config = dict(
    num_hidden_layers=13,
    norm_place='peri',
    init='uniform',
    beta1=0.95,
    beta2=0.95,
    lr_head=0.00633,
)
Each number is 500 + 50 x the weight over its row's rms, rounded and kept within 0 to 999. Layers, rows and columns count from 0. Numbers have three digits each. The size before them is the row's rms in percent of the matrix's.

# layer 5 attention output (transposed), 384x192, rms 0.163, rows 202-223,234-255,265-287, columns 0-95
092:509645516514492461535520529454529531524474482508520497538487446630523479537519507567511531448477605431520436521584503497605480554506496534563429448528520511514543508543584606477459506456556519540529498553445486520432565610507461604547576543421417568498522532499610557523557487458436415531
102:457601507466545470447483640507515589446570550504489462619475421563464521456558510516585511531528506488483548549417443569568450470507477505486496520535606495367397574557473547562500535573465473520460420537569551517506531493589501590527537466467487520499527537552552537486545435617439474521
098:553444555453493519536550606547522509507448409508479510604476473557447531463582512395434437564495485624448542499496504514518490404616557544504524479487563493451522540490493548472519507557428476499526532551486499467468473571454454580444395477430486494506469551444509542547520507619529500577
094:458499478476414499459496511664464536523421474480474469461488510546491553541465535439409503517517532470533493489532486443518539523537476527491568462487547504515461459486520574515589537554593546382398523492446484575491478517485513410480451552504531517513447497431495556499532377543455467506
101:522454551489499521442529500592510450605598529427482462509439416464430487486513597494572525498435407495521464510580449517456461493419524428514508454509525412524501533445443600473475532462486484489444563442571574634509487514483471493382451425509530461468498609508545481534544502528557567531
099:507553394538568487547467501487535531456618551431648403478560484402474548485512491466414486556483435428407636493421446504452645403581498469506638405522480466503475481449451497434450516515528450498450450529475639515436493416550489514420444510472536431479515499545542600449541429563429465564
090:557490515538485479532646382492413414522465437468519589440502546406516586530492576494498442487520497493473465503602419468495487544589469559563614446487439451508535514550481513565511387424476450518417480468512495520489511574463480488414627550454530441519496381401518358555460509540497520495
098:472503463468461594436531498462469437529545517491447577574415469478494488529467414463482541438503498480396448501447493478424457447509439587456603463475463582483434618425431447494469502504482527457351531441474576515572483507524442519455512463501484533524586527434459391491487508531466491435
095:508541451555523567491502422597493578400524576529540558466458513482525481433416542438435476501449401592522563568444467386475478554505546477448509435505567567536439467537408583482509614499554622404439493457624531517520490481499456408506505556475531514439655506516522488504495507519483411592
103:476553557470477427418402493525550565511584537575521578454505507501455476472432497448522563470573462533522506445453388405572567508451484501431464466492557468443566431456563549489475556539489592530545440543477563431474528471480463598582421459461544460505574505441503532525539499493374476491
103:528498442466536499538444498520407499534446506626513448548552506515447545428465518526497564523539455537470535542534519472532519483528545515447528567580511585489545530492480537476537554489561488558556425513534491469531413524565401506536505497602454510535507534607524544443517481558580381518
100:420482526516436435478466499502481431483511491416499556583511470525533440484524528528458459492587472512562548520483508505478575437526582459520420512452482410495491578466520572465505576544522503576479480450383481494583370516426462453514517490594503457603457429455500461468528531440501580568
099:444498546576515478517520527491537475487487564572471615582481518533479584481524514406525504484444447414486574476467514556499494535604486513585473510459508524516516550579536514507539397441456531505519519511501482469501516490476605349464570510513492551537402530480523547570434497575571547550
093:511421553493587580486594460471474541459459478446507463513459501418559489505503507525534460531461471430554511561493521526523355466433438475510430444525440442484541440523511542397613522486533506479416558447507404491525610544482507495476514406562568585533469626457490551511488453457553505523
105:481505574543465471437542524488467590518440574647456515448530552452594495482509523477549538473477521457498475490483502434467556537533508446420488492518452505505479479360512441502468516466433502593427532423607508508473429460579509458430547417486507569567471511458508518514455523454425503526
098:492418483398503434482531577560532497461531461497435460563572588501484557554477385503528486501437543472470514477442558511506537412509496525454396499526466528400514585434557457386515469449455569583459569492440499542512458440433432486505495540472465524418547425528514462365552527461524512554
099:448475465565481490443489565499431551517467528517551516451393463424513530501527463509504465475535424495590423509485547546378476520447547537484608502448480502487490453487408510511550375484410428463422465579448396480497452532507494526421493538463474514533538454472521534524485499518518561647
097:604516490560503385535446423503598417556578442443462573580476453498556476533488537461534372481470483410408549475502474438483450465531440487602441390436517559498496491477505450495454502463471540514449447485489470515486504410542538583463466526559427578510382532446573555531498620469448509534
109:471520499525498502460449493538602431533490484388427497572594489518460510466418519461552532476494493551405500499583488501540542405470421513492612452397508377514496481456536532463535519564522487566426432563515409469555503482502433534454453513501389544502455381406486512457518590557515484558
091:614489468519447515442506524605518524519525434517461382634489518559515574496560521426433555472459547505539475478539412490506539442512585392540465526503498454546507393471459450516435498437518470448499478543481461498554471570497506554573544410537505425556489523537504529364515559532500452448
116:594509568516523607518532513503506474475526434514504478568502493524429490490557475563677518541465491478565489433570480498479421479514432408599495560478449498466513496402446430452474423456399509486536464434518620484455497505444485541564442435588499551491473467532525496447504546585544609492
106:472438519515552335459548565549524459496494447559483495445498507387523515559525445589519506476477474539441531559593529525478540523575416511489419488558433530585481544503496496450448553398468471523476531542539523500467508474462537479532555474571542507520452601505501539431520504480504467458
093:517427468484470513541499513452454466470556515475415449565498564489579546546452421517513400551505431545475601596463526461552562473518580521558575517513433594490531475487476480456580526506588521450443520467457447491470511411514510454489536521557416493539482507579447529524491436402465493545
098:510429466519437480559531429565489489543517529440439444497478544449588547471469523383458573410516454448504512485566510473528536503382563494489530455408545446610500509529570568456455521537523544425464435528414379427504431479491504434444533554495456518426507405437512426509541518494469523572
100:456518522405463458520455480586537468532548612475497449463471532453534433496421467523531460521472565459586472497435524445564437436411566504482497481476463468476515441422547492567499583528517398549520594460545555533494541360519553520464466563456445454494584509478558464463562489466452489416
094:607506606554531421562490432561482490494470537559570575577468510520513561467557522449497496472600513584403505585420531520605546434532501427576546556547581532466505534590518487479472401520509508508538407505540472400427565481541520461570504487447433495464431500446457432547464576467530465502
100:424518464474407443519568490445549504455535517456481500546505512603566535516582409494479474540567515519602419534479541463452463543569571521433434614489523463517490546528463469468529342554591490533507562440496421442483519637407452545543470565494452512469510474467569519474597520522499515481
093:581491448490432502471571537503527479545401494539372636529535528559547457519491503514485448469458511518555522617596604502460489482375415497510459526565526483553444449534517463549441600457509599508438589449411504524571411506518479537491566438456479459507440478508493538430530542442507483509
112:429521520465444494482476557525524525451435531514359551461609522484498442386539503518515573530474465523544448504465546509524417519360507425526517438493462568468439520517367555454575583566554457442484422440538447590548421450530456489565501430567522466441574530548597557491500515486562518473
087:469492503590520380442422536426524544489439473480536517486503407603455502525532502446481456492489497468479545581510452424454578485584596509556397522489511528568519491501561522533489534506466487475424464524442502517462457380556468466550451514448520350517534500586577580451412532508581381557
095:614455538475466518537512574422489465553454395583475482478531523539534503499502545554619495538477530408531500524532437489540480580433521411497494456612447503518474413461558388445487482519502530514438487463463559510501525474460520534532496458468498482438574472509527506600536522386458507364
095:544497490529539542569497508493529397473395471506501371522474472481494476569579575586554458530547509525503430553515518519499474431544567539503583568466488545459570479566558483474644535470527468547524499561500381435601497474503482384476538492557478481504488488567464521549435539490506507469
098:496543495434540537535483503582500492471547603417554567392396451373480484553463502470518608521510593382386526419509441506555553548455500499479514484446482433488479430375398558459462537613442479441488474535483478571508581465547531531528479460411537479478401512451529497441486427482484575543
096:450479504500531485437542499480483435602482452533538557488480503466406541460515543491449585458556659522424457393544506534481528507502470534524549591588452513534447552521534441559532491560436515440532514558570381567485465492572553604508529531460465506462521569557450472507497474512511430398
103:664571475492415472523500459408501489564556593459528431559568539469518505491424506496406516443517468588486476590469505455484460409386442507525531442550435532457480476450496515503493547524543559560475539445525492525581454446579434478522471552514465552474519513505483478444458448413439505530
098:499524464511561465455387587377563493525501499482481547504395515541424487581626534496511546489513564490472451469477434474453591470503504527578491536555530523508502437518509485532430450498534458386560516526505513497453423512460579550505534575534415472492530447496389457506496505509442486577
096:443546505414506510483531431472571526484542475448528479438474520566443519444568506586535442484531511496472547422558527591525492469509444465534499484481528476492543545576570493487444463496422374470527493412411533539505419514380588561501443448502456512494491464536546459520484585540434519598
099:495463509512468613501561433424451508602431530485464533471477513489530375505440457491525457555516551520445464529548526471571573464513474501568520468549447467437508484515456536533485515399508469479395451494470486472528516565594546462504530360521576473490430515529457496540472491455553529421
091:561480462604544539470489537554478430544531389504546410579569493516429495568617495448519442493383426590503550588485566433557465520485475480551402515489550549498550539446552478519524521534459551551470519433483425506531487451481438524561510529467475502474533498620506496473511472485489578408
097:559518563443573495508534527492444548416416628541475353483494480453492478516562479454573535514544583556536524461467476506487532492540552448445600588470444512452527534559501515476518527600515525533503458467521577425479468497411455427564552483508537525534502460605437536512523479521560379483
110:532523427483546492489539522455491584555441497494606497519542520497497522515565560465404494532462472437544550444431459573516508504590555529469427481542523439468494563429466514587494499434396530574509479508473457557564493498546536450562546520553525472547533525620535489550416469516561484444
092:460521519554511494496508495524487500515423498599492525472524502504475484464459523515544453490582563478561517562364498374483543554570472603528474449582491507481483517511541557464566541564463538467496529591489594476487553515485505466439456478591427451459472512494503482583425492542527543533
098:519502570435553418515579502451483501608438485538480497516461494492490511465519549696398512482488527480540454549508468569546460491471487568469523549530478509497399488496433533566547548500553432528563599473509400476423446576504496505491589447468492530513475513517481433513574439467465418509
102:582454479453466537445453468523543587534481547536494508615533423562465611472513521422491489471617457495507522429390444464483503494546571555557520477541496469463478517513514504466483492590479567543524426526540545441487561425570498515512443543468530491491527386489546516400507479451486482550
099:549536476494545412537502474555536537436535519571524459507545420343469570508559510483406501484481574482414506468386513506528552585538508587386540569531526515539527592606494490591453552480504568517519513437551465529512485541535520419528535473455467437460528487497506522473421494516552480517
106:532464535585500576401445493550559585477516515451527591504589536654448496578477451472533542381517548498471562412463512502487438532459538478463464506476542402502536468446435425467462458479424487484524520535454540499449423481493543516459498481504497487497530422481504449511476562493517459494
083:528371486479531558464508440435445525483468509545563460553493456602507452496555496553554486605503427520473400459466498493479453468549462462532511515488398474482452442568534507501422558464512449545542546575503518546466519468572545506610474614497468428497502522519439446542473431531462492519
093:500563486518562548514528488457446548458531462562487563503415518485453611542423505475494486443446558551434497506446481442426596535550426560433485498479479560526500525524472383580503429451485566454473480535414496536447476581411422476520611447526611462487507487573421523575481588505552483524
103:479455507471511475442488509342489489508502566512467474492575469399494440431459394566510470477432405401487464497444530543490437500472536554380408378416390514504468457461387461464502535475457586495453589453486473516531484518487573582531601528547510510497610522449568564436503461458519487415
098:558552447548463525461546476454514528470453436509458580522505583509562421476505574433466511479506525482442463523504481364532558432416439489524591452497471476502488488510489488530586620450501532542398480527582508492508459359538485489497427537486580474511511494552437462501454484407476476444
098:371442562532500544504461481517453469531516448494556583493536437520392505505446466503484516560516532406572493472484525605505472548528574585481440492426511532487602538557536494533591347529550394500487489496536400527467522483481547460582488566497550528509498511523463435564413456505608517466
100:429534488532539392467494553457460527461655505456576437534495464584490468505593514442494417602517531420493521442514522466463463523586491460515477504587503507529449474507540465494481467528500587472514474530580569487311514513497503502530406498426522594483398531482403542540516501521411504523
096:516433554411536498559553525514477527492467522511469474472507578480535463411430491568481430504485477476589535540604558564576478533483488443501463506528516389430469434521429541479544639460543468554575532390549484582552495427486557448494525355545500578478461460489461514537589491399515531511
099:451407450529527453426513480521454485439511438500450507569488503468413551541538356498554419539552462453527538497462594615487493469561554504495569565486488421511527527550509604502412521489467450516564483510453471466508488660474543367530483526457535545597433502423551506464489557536547567442
094:523456519484528478521422495515523567514643492371493546498472580495490467464474489482495522523505507346464635518546512531478484511477424446560538448548500511547482495490501470466344391531476547493503562463378574590465429541530508524563468548439485508570476513461561515496504448504597568521
097:481458496523476546468526439421513578514446463501527520491578464533516538434500507468390462523588468485546481475566515540541472473593484533496489491515501491540432501595543546540415423547556481571442447513545502531507526521517594464400547522526459464568647476454553434564562503495495598478
110:518501502542549536586502486578512553485567508491452458463553462505560520544514415548436465562497420413523488529463494502447515515561487456483426408451472531477502468573538546409516452419543532551460509451518516531466493465464490514540466494423552463497657476486633496540472429505417532539
102:384495570479530482506520482587531441367532352472558482514477480471524563434576475539562460500522534460434413528480490547511490518529565474553434570496523563489541546613530488468493442459455510465508476565563488445483541529433548550506558470523478475536478499504524501565503569451529569533
099:432478499554463509500551485596494523437499443521571566532594478431511521411424524455451556542490398634496530505502481529448513462440490422447460495424462501518447591545422554463573483582489444509494489551548556504491503463597399413478474442491497498527482467489451489556522518564577489410
092:564505551537508496518495494503448516578475408505517459621491478514482524443429471533474455522584521586503458562434439456468463485456466496498484485542548505580461563564460491455441521520516462494411509555517457526601588425593455360600517631550579400498543588551516538481506521551525443453
103:594553564513465481513461496490552640444568465502547505483524488497573537497530495456463513519495464358540551555553521563438473466549476439377506531479535554495527522497501548486491542653497556501531445457542519442492478510508555574500387643459430588556552505505575541474558499519527468588
092:378401516422549495561508465487499541384494430475454550516511502430530510522492518465453528483453460443464567401539466416523487462600435555476497482464503519460541502482403529462504588647559517486480527526442546517472563477536543522495542469476498453552502501447499500469578539424421417522
096:465442486504501522445491530447475553591573453478509491463510518573517476512549538535411506511509566491579461505554507451483521486489507590520405490599457483493507522382521430484474490431508486484529496529530421603568609522555543473473512543529477501559566470505541458469501476452400524485
114:445440562561441582495500561404433439438457474597448492436465488471547445453512487591536536503522485646529427496550615468519472554415500474560588522510489569449500522537486526431527524484512494422476556404504522491448549581481493533451577448548535552434441609444557459532548472458459451486
095:434469523449507480452544463554500538432589458475441589394422536508540543434486469558463545569570442427464550508566514522481526461541423592406534440474397521535478513464570538536538535552443528525501492383418499542576518494472438449651493600510540466493435462512539535505502508433501511406
099:476520483526421444520520449526575537465520582464483505325534577428554537492405473446502462527506512530476599345538572459539553526572509440414503423477577350565514483462527553503493491531538492468528509589522502458545479469496452552477514467389545414491464537454562508519506570456523459551
089:423540489488560465627520451518448506458488524441527466443515545431478452384466478475462466553444528424534530473612661542477445451419527472450602479452558483540456512465511534503543423424581532572470559485459462454449436477522502403497500456397520559428464447487405493537462465440515476428
# layer 5 attention value, 128x192, rms 0.169, rows 74-95, columns 0-95
083:516489569508507467473533550539470479537468498427544505455465537493530463505544465437571591474475494503496456472521621509525502463437441560454421595460454494404525440612491519460419430408510585559450478540486536577472501492547486633432515495463488514523555621468512541517572502563512553444
081:491477522520544578475487507464469453489552415453571554455470484519489516527614519531496446487517453553505495555495505476545410500491445461528477549522439573417470561499466483558499482443498486523597569563513547517494597496482578505535466429490624544536560597505432608404500545552512458466
083:451402475488487510571534574488427425431482479431499527448449396525466467503589454473538514574543573533470536484542486475475577507553589549618448522488585501455448557605447559491505402542497484530456479550456444429403471475484511486488520487468519597582411503471464535555491522473489581476
084:504538470505478534497498487397495513525521443352433489618524537419600424408523458492470535491406454452531506506480477477422498525521560546472510454525455531527470434529574540589538553486538478457496604458472517564528433503480493478480519565550580556623556440491578495392462489464458493628
088:474530442493568458557449424493495482586497528556569506518532461575535445521448512489475527412417454462430618523482536453437493450425535559582478515507505461446439467462514600490507478482443432519425555521459420556554352414539498458417487506495569497487542487521506548521522489513534496503
077:512455532500460552483389430480378509485521523431576532419494475480535451535570403434507491499579391368408491526470436583533552516662510463505451514487521435452508577372395462494493475423438413452510512564520532440511537434440450485524510481369466518506480499489427441530508498469470503539
086:479509471594527448485513386512465468486546426443486440522462405467485627567523502434430466488572603446391464474591433508508514540583596489569487539492471501447540488436489464528351348529455474494464494590503487530434482466531514563474458454430414545510483468524494418528466449465461456529
079:477498537398421527546585575508575491517544479514515558474583552462578501583508434489443543448396493547471473516442607418413469548471512466470517481537418501599551471431496567527540508621473486457636413541528493493537405520546648474477493521537415470494531438434514449499486509505453496522
078:470491484451497491465449421549494591463467513425443402446453571449528467476552500496498455485480408550498361531478555641578526527605441513487541505458491517536457510489477439577507415527549531546554445564507580508476485488552486536499499531521456565553507466566563426418438398462468557545
087:504447471514520558475486486511526607456453426405433431552430570470407424519437505366528484515460408465549434463618460495543582567462406479450433521593470442368578477489474505555440520510526485496524563528476513504444600509413511566488530542481517436522545505491447487513592485475524477502
084:540436483537543524461466619445451537568455418477467522492468452548550442491600474574383396502518471538486487514437565485534513418505440473546490378467568504556532551590464489488494522518464477509564491460548504425553499560488430434478561518458534563562498466533364487479482485487390485526
088:473558514510569415552417521552473575470544417385472435562571489512456451558491442452470534527490437513530507480583508562513487482494522467484493461516476477485520468388472564411492488518520444453505496555398558460479530658521473509546539544538433459476590457527597562496426531461504523550
094:384533520498516493590544488578412488402523517507495459515441490536543494476598522498546471521495484555507528379514507577504593544579583531459530501495547540470522509460452482488508458466471482609583452520462481417379519531456577452476456473518464457565480528505528454585519524489541479540
085:419497535465530583470545543590529487533494481530489469487577557385591509412528464459539501429421433500520481483567458505537493515478492512505497478441504485477433489460478622462571440486480508599516503473572511490627481491534522477483526506533523474591484483482503534567590471473541430392
094:541383477488492523494555508456442466559452463594510463483547423572483478511457490545439526536487439513444528543440462454453471502495514481557612504466510538556503576427477489519509537575420521567483479524573522505549517498535454474495480543506537471479565380415424536515438468489492442571
085:560493488484504514518399479539572539401564456489469475560490541497415537496540510462534487469528479375505510487475569534470510509489552451490491426414463592401459509503494474537413476584488496494544551474486413450522445474391429458571498490495437485553548444507559529481630589536442529578
082:495550542463497433560465490495542539464463477562524496437459524445503617452483473420526536408468491431593443504497423548550537483493484504458484438637498562527402505454420557459365552535455437469506443555430608591508511415458477543515432488495550467521492521388558523571484495410468498542
079:478475518543428498543541517444511465566478416389490528524437497548375426460341555472454469470455525444431421500560476459458499463561529533498460464566520484469493562510488554509449574494434495474408623580521441516450498452572545590496458466467489511501542489454618529526547523518461524528
100:509527440494447490517493547500511453461451522540473521493485481459521543465364423558551509487448543603582512483521527485491500417502538520509571420498579458531424456595522487401555575626506462491472543471596501406500450482426465512499572413474505426525490493454555432389594427430470423484
078:591477445429441561513415500470501431548423450476458412457493544466406487548527433512441488512473491545521508463480475532511497574510576467414516428459562446444572493484442570462476544546523498543499508380494467479571487488573537466555438458450577618548497537469497598444492613441447521480
098:483478523570533529579479485582533389385472522471526516507509525564473518581499462442574513523470449550527550532579516449590511508463552428484470480494570533461473478500535414421446410593498489489500530454432373441526583473428534572469432485559464461468523485518566547585588553529414480487
086:369509488532530544556530543425581402543496523498534429487453477472518397520507430558463518409441467490545479441543548523517467506488439572429500511482419550551581543541545550505495464432464520511591535481563460504511519512447523447517470501580504451473504530494512449655453484461582596434
# layer 5 attention query, 384x192, rms 0.151, rows 288-301,320-333,352-365, columns 0-95
051:538483524453460502527393472584477578566498393464478536541604539546605500514545524481517530521522483408534481567553484560513440454508532408498492452565453489442424448417458439487460572525608468553480598477506526520519368465398466535479519452527545516492534547477486513527522525586446508546
065:462429580472562546461571505500481450461430611495572465496493472497475449486498452468507499521468455572495464529548532547464548479409502441489530562462581450533482460540429505494568454608585577485529522485402487442605578554545511440522513480496583526460515434529540477475386518478509508517
069:554554449485451491500457464580420465471480448447506507465554483462556487462559549460491634531512500479521502499424542459413379510548566400552466532495439559502464461405582472542537445498547510455524602481511534507517517440477418464466445496522413473523511545547500475368461463542480478571
085:453486545486503599434526502397582528516435546492524577555566482557495443559480352567479517471437457513447483487527546535565513515473435429435545537542516435423517557519376428475516564521514521508474547506474446422384485446535621557475562511483489502476482541563449538522513452474505464529
086:497543506516542477553516504359393558451415568509567478502453464403400481446552483553619487580356378499530462524530557517444554514496474529553524468445474493532529517537472559544503445512532561485370511496486493426527578552406573506446494542500423528475532486468548470533532511520508478435
087:509483510593498507472538544445511464469557460508411462536510477474555494504589532515500478528475499474496493499482513444545500482456539427547414476427523522593528483488545469512481514471371401392505418525535476638513490478420500476606474510478527516586528484497539493523547448440549530373
090:442508529540463482651502444423501508492563425474515503565485408549510474459453505555499476596517519479450442439488525523510552544534415480454517512493493451539490439486579592591509484544447425441482452491494475517569526509469556534496489428520443453528462540615561416481506416509461435423
090:544611446471477429425512477526510462594510428523481497540507596466536556536521477467514497529452562550551535473527519476501504462545579426471458466512519447539481454475580460447462444441487551557472543478465536586496588536501449469474503526521618480456521460458532424572446509413344609468
092:505489458544497421510495439583493541560447422542544468504473463548571505491542514516476422425447450526559462505495523403517512517538503494552458502565451422551506482578568559521437497550504491409569460512543546446587512490456396398484523485475467468483475592491482462477475442485474512541
095:522575570407511512451472418576519476565461488446452505488630470396546418529566511482561492478452440525466501511527462508531497539516486500433530487583440532445450458472478415453479428492518554465492542504486508649495492430420522607398435541442460499497536477494493551443535532543515603537
092:475536439477494455524470383478511516525477490398523483579527580510463540518529545486595586586501479530394615502569536451451521525505498398596542448466514470499442569479485392452502428486572451458557442486477544527523436475539463524470497585483423544542549560506461533517378531538518496480
098:514447485574444463490439607434513484508422539506497492529500539501486517510535451525517460403571450488425420398567480452517463502523494409517433409470488450448424511551527486478448433501501413484410485524483548447461593468559490517474475464555545416525490571403461529501366588458439488509
094:480383495529499561500608489520563493592491466418449525456451508603516515489473520485517499416495502365523592429510516489559522466468486430451529479514490414472449521566503450506589600505442537482485444496358503554539494447507474501518501391578612483465556616550493435504504461479410463453
086:561440485608501528536577494433420465485508449475376438560447439518563576382437498499456411512502450503571486488548524375526501541476523537517529496454481553486498462450516458518416532474510424514469537598378525608511428445466515495555495519463407437535429564518518452503575531450481621497
099:511489517467514558541544440545645469613416468465568487531413530439518470449543516481498491515449615432483578492474442532431575469539510603497474548584420542482567517396494435484553548451513461479500525499492406417457524444402539490438541508470462463583479505499388539517458502436443476373
099:500454574557474576537545470514461523526438598489553493480497516511455513520488587560523548415547564397471502524487503498484486499449481465490430446477559544409554481446457557441556533465491512538497449458477551503438548487484389538437517522510564532530472490483404463531422591441516517581
107:421490539512548534584492480464453590420514485586463543404534506523553510419482505510483507510498491537492534560526547499517545459486522487470451466464507551510457563426511482403404533485551490530493556509572610500478447500445548561490477330546512439541394583518504475442566527511427556546
092:551517518563469475402574452500521432479519477473534504510530485422491565502560522459429499530548501562384488539458493530549540606519566493470521489432464458551428449526453491541507501425483534497472463543495515510512442525503517506490464583490538550534573538522555483466650393583428441555
095:496547447580425486567521506498425453505451613576604464418488457525491450480408536513506503410575510579515545510529540581443442511510553568549537617548443512590490584518451536467539500441466609564496511442526531548538514491570470457525528501474496498468456509496403512422584501524524493448
101:480505482529441504507453454517561477456498491497398536500552509553505477491522495434539487568534399467532448556511539429569551451466577493551437541487509489532541484446443587495519515479538510442589429531529575512448433561554439463441538444550516494423465468527551449510321469567567443446
100:554549453533481426482486545479518450517531411569453590571387431436475539506521581506457498580517468443552487548423480492569500528520502490470556514468549495513503492517465446537479539495532536664472495434489444552532463482468490544515456607477471553495478480501405438469563480600419495526
088:470485490480512515460516521506393501469434557477485480579533547569576388508504553418441545472552463452639530529458491501514577567480476480556486535443433576507527550477555601425524631444533429462481432538594510514431447503480416567537586395546538434457427482494529525495520432585518575574
089:475467447467584544557417520540491524430528543484482399445415410499469426478574449529590480492589411529581446564485471491542601439474458509446465535459579411452509463371413541438518479512461502544481520557478479535479507448511476571453586369528541588568497466534507487481494603535490498522
089:416496465420451575539486510463390556493549500491486548603529510568420600577582503465462476491568540582560511486466532466477515540564407487454578430474426441501511552478432458454460495438474519544417516505435558442582525591489520441524474497506471462531525500479464596431540479430527538520
093:487492513433505491425516411564520467483548520496499555438472503517487518496584463480514532531531433510507473476427391497488474467512487430502595488479589423517572438471467468521543546456523550512427481515466444490479440446432463569544531579516575592439470493448465473453597513544424497525
097:562597514491531484548567437510463477421513501575458482502464557525520503531415526424472474553553485527438443513513435427519441525419463436471529466491484454460497591529623557532468528536512550490533497562483504389413640539428469513541464509472528483530615472488495483454516489495471517452
094:452454417491433543414569573559450436455519535526535495469543490458451475510562444493540568445524429529475533463611437505465521475423539498475500456473559508468479473520521522508535583459540473465472513518479460453548516569463531426449371435525542487466469492464554517410577500470549461540
094:525545482472490502540538460586527526537538554553462503494548496521508401515603579581465538425445438477472480471506508474477563478543465462509500482581590614545550483575576325466441411427477453444525567565578569429494462494494474430530481447430493518472473548536472534474446467513479515494
084:527537463446495465420448581554504535535518525530557602560522567545495592570558458529530453585495490504571550462437485501491540462485546517471531537532523470490458466524524542463538547458539545448485450584469474542518462536457437573448611497573507409520479398461481508457523620438488562500
088:507573528560501547541563473550459499468495444431491585381498461443483442389437552444444425494517473531393463564417477554503516486483441527582468455401499525452469500519511582532563532500552467572500555421593501491518499548510495529463534526474480473520515567513506520511428435392547518535
081:485586485440484449422463479518550427445517512544475552433536497508511495526536471510559485585429570446467528480524455496529561544582563522514498538445515419487493532615486454516588538563521513457493455577455550498484505517593462589505599426545552491554447443625509466526548477444532512585
085:482449524570523466442523462535527586391466476544514500522447502505470458462390438531441413462386497483473487528470524485519524544542477458413490451447589426485510531397532491568525595507500501591426540486451481436483583486470545483423486456424507553507554494440426494534446548488428457506
082:471473520528517456548509441472475564423510399426535526459478584486413422520510563568478505459455479467442487453450404574436417456502492459564522538453473659393498468434476415521499562526520584450519587472491426508493475506551527507479396430521448527438474502593528479470527589565479487578
085:532429505354465448505544559521418472520525523592487568519553523488432399509516443485482525550483510535507456441473526478573505444517477553476423550615432475507436468503527481483497446519521443460439437525463562533517451438433551569544518505512471474397510468596453574540375517527603482567
090:543503559518423488507522502399568482592541432543482563503507523486460465469594587577454465557506466493530592517460483516505580563585463530469509459464557530492504559484535473550504508533471499477502400469506413422562486544440539521460449500455474491481472539464531552556537520590537555536
082:487496543508538531556501581520479490565538591364556511479514498502524498475447522501510452544576518501581537442550479543535481384561446539541574541546582552460550452471481479422524432510483511470408481544519493543544428567461427514432480504572487522475490490544498486511466597468525574553
092:523499408419521473485500562473461522522450557454518448551428486515515496566444568419536469512477469464465573486495460412522534395426537556562418554536491410564379376473474591422504484533472501426484386572487476486460517537547490512438602517532528503463453337497513506441530486577507606518
085:475539481536503528447469467549518474524429532502477610587407492594497443532542502479526595413527447430549488450395473416475512383501430501487546523488443462513522423519557465514480518453436474417574538545537486480484464509472420442502541520523474524479528527466531543518582509545499421436
100:442485493556462545470504518458459504422430495434525440435505523453554504499577521454534471499463544538437545501476455543435561423498497576457610584507527518539389454587480527498556507449406518538566521454521502508505479506612500493506461506449463526592526519558444459534527632494525543462
089:546550475479582436570515480507435457483492493577519443530427549523440361505579507441474486496530452507460528464411463439500483482502603494461431570443388573390552447587513590476486532488453502478555465533556575512534478490456580528507486491577493479456487521545563544437528502511528512473
095:498503478546474537471456530540451513489502527416474472475504446452565434443491522508485530505390535525453501448539455550505407452503565496462477520382548551522514529467562508451472445446547484535506471418412448473553573571388540448491515565501536495502493393495557432493461473379526616460
092:517543412520547447535476447475487476413547535518516551580562515413498493533547449485398504425534436512438456510478451539489532466516554498440497498456524470424491576430463562426387538545470421379489521530448450464500473517463474534478485464516534510433428462656511406468517460513620457538
# layer 5 attention key, 128x192, rms 0.14, rows 96-109, columns 0-95
081:604471530405527430521457560503468518502483442479445580438476513486444499503526532506544519480584520455488500530523514556505594430497447471462501543510476544481510432512445518437452559361542569519554500559475451549469476513489481509561554517560515430513393433593531506468510577547467548500
082:468514553582484519444519573526545466437550489525574493535469542517548539497495463574475503547571483508597437452517524552551531518542501491467571472524479412477579541603352471474559412479414494451490505477492486430498529519552584446528524471530428429449519490491462543455522500559434434415
089:516542454428547504485467505522468457560480481532476506452478430466488449561470453428486503462547527439512478449583550490486592478487476460467589485529468565468517533616456476428499462487472462472484501505539531467513597486491617538476479569600487522481530442493503470505497567477560500478
084:459457489499506517599428479570545446556422506525490513495623451483476576465504557576475545513477514468493434485586509488491470544465380529604496505566479464517543477573600434597477514459506419434495546557460514478477576520389525434558512406553528459540495610363483452514445537381527534486
093:440558550536477514459466487487473388531475608462455503504544512422518565432570470510495585439451497503466543501537465483498501499553448570514428558522485472561539493384525367509567515475484475470495496545611487534430480436492447501483536493499604387517599511394542478523520458525532504426
089:538503447470456557527480488610510515404497496457614524489401493542453598416527520512484483504482506488560513526366513444469421571537474456518487519499513568523447554493494417460456480580404516533513615516510508521552376496449526520496547507496488463478606513516538491573436508432477532479
084:548442507487452444519543507513528547443510536547483499485475511537518517442567491492497543362610503441542436472473518546556435501580514508484457515585437448495419518627557555446546527506439450533437521471504540530465467542489454497516466462448466397591474539477523539520383521457478504522
088:476424469584512506466531414485431603532453495634572570561441502509528587578504424415578631521502485479397514545488549411493511483530442501448503621566480470531477497516554485510486505513505547478496519545555399490513503528491503484551509537449531471442488477538574474431507529441581573442
083:445488429555554504528461495484488521455467529527466386538535533555507617497548497546453480496542538510478432500522504472480440545523531496512479391600460387455527575645533527551551511473417448464427508463500592560591486461532446467525513538560382498545568559412510508442544533432450484519
087:460497483458463425544402476472536503439447541465531438471534629482600540549448507555551539509520460498439511479442584626477599438606487529453483481479468498472536478450503535453562478490513540488455468477535448515427561412458570555426451429508494454439462497559516464423481537501476495566
094:556473484502467514431572465518462585535546510422560540498559544436534489520535502474571472599505512504528437482580523523425523567533460473497590560537476546521539533464512486533481524498482466554444481559506541441385511546529614563597497444556424474534388596390456496459471574407480532571
099:434458470545471541531500594514583452492509470501472508482514510505524541475545437499554440492421428562547393513528544472508510542530408500523486476561555485580515532449487457542523505558501477400572448400518510401499495468504503516478440409457462592467500476401413552580450407473421494475
090:544481603407520517523585427501590477491465435445542582512458479559459558518464469442543420523443570461548570478468520643560536529489485503485526486531458510473459465552512569475482530603574501499516593467520497536447462498557531545528522467595495541466377417489549539523496434499454466532
084:512427458510518514508525559524486511490507455435462517607577451527416531515458546515537523453516590503583498451452500561479557485427463360519486541462456468479479486394568466539549557463499582555440546526466515562429506469466560494522512484472450527524577442560502496602579433575481506459